config.toml
vocab_size = 8192
init_std_down = 0.00357
lr = 0.0105
Each number is 200 + 30 x the weight over its row's rms, rounded and kept within 0 to 999. Layers, rows and columns count from 0. The size before them is the row's rms in percent of the matrix's.

# layer 4 MLP up, 768x384, rms 0.132, rows 759-767, columns 96-143
098,217,196,191,189,218,196,210,203,176,161,205,212,159,161,207,203,206,220,246,182,187,162,186,186,209,168,227,183,212,202,257,143,194,138,244,212,200,178,187,185,131,211,194,173,225,239,180,193
105,192,255,170,230,166,167,202,118,135,232,192,216,158,237,183,189,196,168,193,222,189,193,182,186,174,241,225,158,234,189,179,192,192,215,212,155,151,175,174,205,238,130,209,248,198,219,180,215
100,197,181,191,218,158,178,238,182,228,183,200,162,168,203,177,204,200,214,208,230,162,218,180,118,124,164,229,242,196,189,194,190,164,164,216,196,194,208,196,209,210,166,158,161,234,225,196,219
095,203,162,247,166,244,196,209,232,208,217,217,182,192,198,209,217,234,152,188,225,202,191,229,179,161,218,222,191,184,262,209,203,109,153,215,208,233,195,216,145,119,235,232,179,174,197,148,185
093,211,211,135,177,209,215,221,186,220,211,199,169,157,225,206,209,209,238,246,245,162,156,136,191,151,196,200,169,213,156,221,183,183,187,184,166,248,179,176,220,170,199,167,213,209,203,191,179
101,245,183,233,198,165,171,204,195,198,252,223,195,199,218,195,234,201,165,182,209,189,170,201,205,260,192,244,235,213,190,206,200,164,185,205,215,246,181,208,184,199,157,184,207,209,144,242,194
104,168,228,173,202,285,218,194,176,225,169,174,224,154,176,214,150,234,228,175,265,249,161,271,220,246,249,170,206,175,161,211,194,201,190,233,173,210,165,179,184,196,275,214,160,224,215,150,213
097,138,155,200,181,205,229,144,212,184,182,212,217,152,205,157,195,191,143,208,181,190,229,202,214,227,206,162,188,194,212,215,189,268,156,196,239,166,181,217,180,208,222,160,208,155,218,186,201
104,155,181,186,216,231,193,230,174,194,226,200,223,166,169,192,172,223,187,191,244,153,196,242,249,184,198,185,222,218,127,240,145,205,193,168,214,207,195,247,126,202,225,172,205,160,163,216,179
# layer 4 MLP down (transposed), 768x384, rms 0.0594, rows 759-767, columns 96-143
098,214,201,237,216,175,228,254,135,221,195,248,180,222,246,201,183,203,196,191,177,195,202,214,226,207,232,239,186,207,215,173,222,244,176,143,186,205,152,169,175,233,225,218,182,181,173,132,189
102,201,217,173,197,221,228,228,212,201,157,258,214,256,214,198,217,175,202,203,191,173,229,202,161,194,165,241,222,151,232,216,207,198,220,165,193,234,232,165,228,182,227,167,188,230,158,208,213
099,222,221,220,195,255,229,184,233,247,188,204,194,208,194,271,182,173,269,225,167,178,198,215,233,218,180,201,197,176,245,188,138,229,240,234,236,178,202,193,110,217,205,215,188,203,216,219,207
098,154,207,169,248,186,183,228,193,267,215,197,186,134,206,212,220,207,215,210,244,184,191,194,194,227,183,187,232,180,166,207,172,268,196,235,119,179,198,210,242,194,143,219,242,172,289,231,237
095,173,193,174,195,181,168,182,245,169,196,170,208,207,175,153,206,203,143,155,145,181,256,232,165,198,224,186,243,191,225,217,226,198,219,239,202,179,184,207,184,192,252,202,161,189,255,176,240
103,200,262,172,174,259,239,246,238,156,149,193,176,180,204,191,184,213,199,213,249,182,222,170,167,181,237,201,136,243,186,187,195,182,145,217,197,154,204,179,168,267,228,202,199,220,195,192,196
106,156,224,193,189,198,222,228,202,209,242,227,195,223,188,209,206,199,192,190,158,213,231,158,186,163,214,200,184,235,201,230,253,205,189,208,186,244,184,168,218,237,165,181,192,246,189,199,220
100,166,251,216,186,218,181,192,184,205,233,217,182,280,211,225,208,197,202,177,184,231,188,222,221,99,194,149,209,223,192,183,192,150,249,134,168,209,203,136,216,229,224,200,157,164,206,215,193
095,201,255,218,204,191,195,133,211,204,147,195,203,188,191,212,196,172,196,165,186,237,124,206,152,156,217,225,142,233,237,186,212,162,202,207,175,209,255,182,239,240,162,244,219,174,181,192,214
# layer 4 MLP gate, 768x384, rms 0.123, rows 760-767, columns 96-143
100,210,221,198,213,167,231,214,188,227,160,214,207,140,240,194,170,186,188,200,233,138,161,213,140,194,155,212,217,147,211,168,196,180,228,193,229,263,219,135,219,168,209,183,191,211,213,146,219
105,194,210,168,275,250,259,212,184,193,224,187,213,218,233,230,164,200,236,240,155,233,197,195,181,223,241,196,121,226,220,175,193,220,166,189,205,196,177,215,126,187,228,181,243,165,225,217,243
098,191,216,202,217,188,167,188,173,256,215,162,193,156,186,174,192,158,181,222,244,192,202,269,214,178,195,197,155,212,197,212,171,223,215,180,191,182,193,181,185,250,162,291,230,179,221,187,160
092,207,241,246,181,200,224,232,181,199,183,241,233,184,225,184,266,199,239,212,218,188,226,161,197,221,223,172,173,215,187,166,218,195,163,130,228,216,201,216,163,187,219,181,211,205,206,258,206
102,188,177,150,165,236,172,249,219,221,190,191,193,221,203,217,196,176,223,212,231,216,190,163,157,172,223,151,165,242,233,173,199,178,154,236,217,193,213,179,174,268,228,210,196,196,138,169,229
103,159,200,213,256,284,226,236,189,224,191,169,209,261,203,168,177,192,214,179,169,269,157,265,194,202,193,148,175,187,215,220,167,211,190,154,194,229,153,172,235,169,209,196,215,253,220,204,238
101,213,187,216,229,234,196,239,208,186,186,229,246,220,189,195,174,190,168,180,186,244,213,148,199,205,257,186,210,218,166,249,175,224,173,200,195,189,212,194,204,169,178,219,206,239,210,165,184
105,228,180,223,208,202,237,276,195,216,247,177,216,192,206,252,247,206,218,199,248,200,232,198,233,203,217,164,176,183,172,185,185,153,211,178,212,205,217,191,252,247,184,240,238,178,219,215,176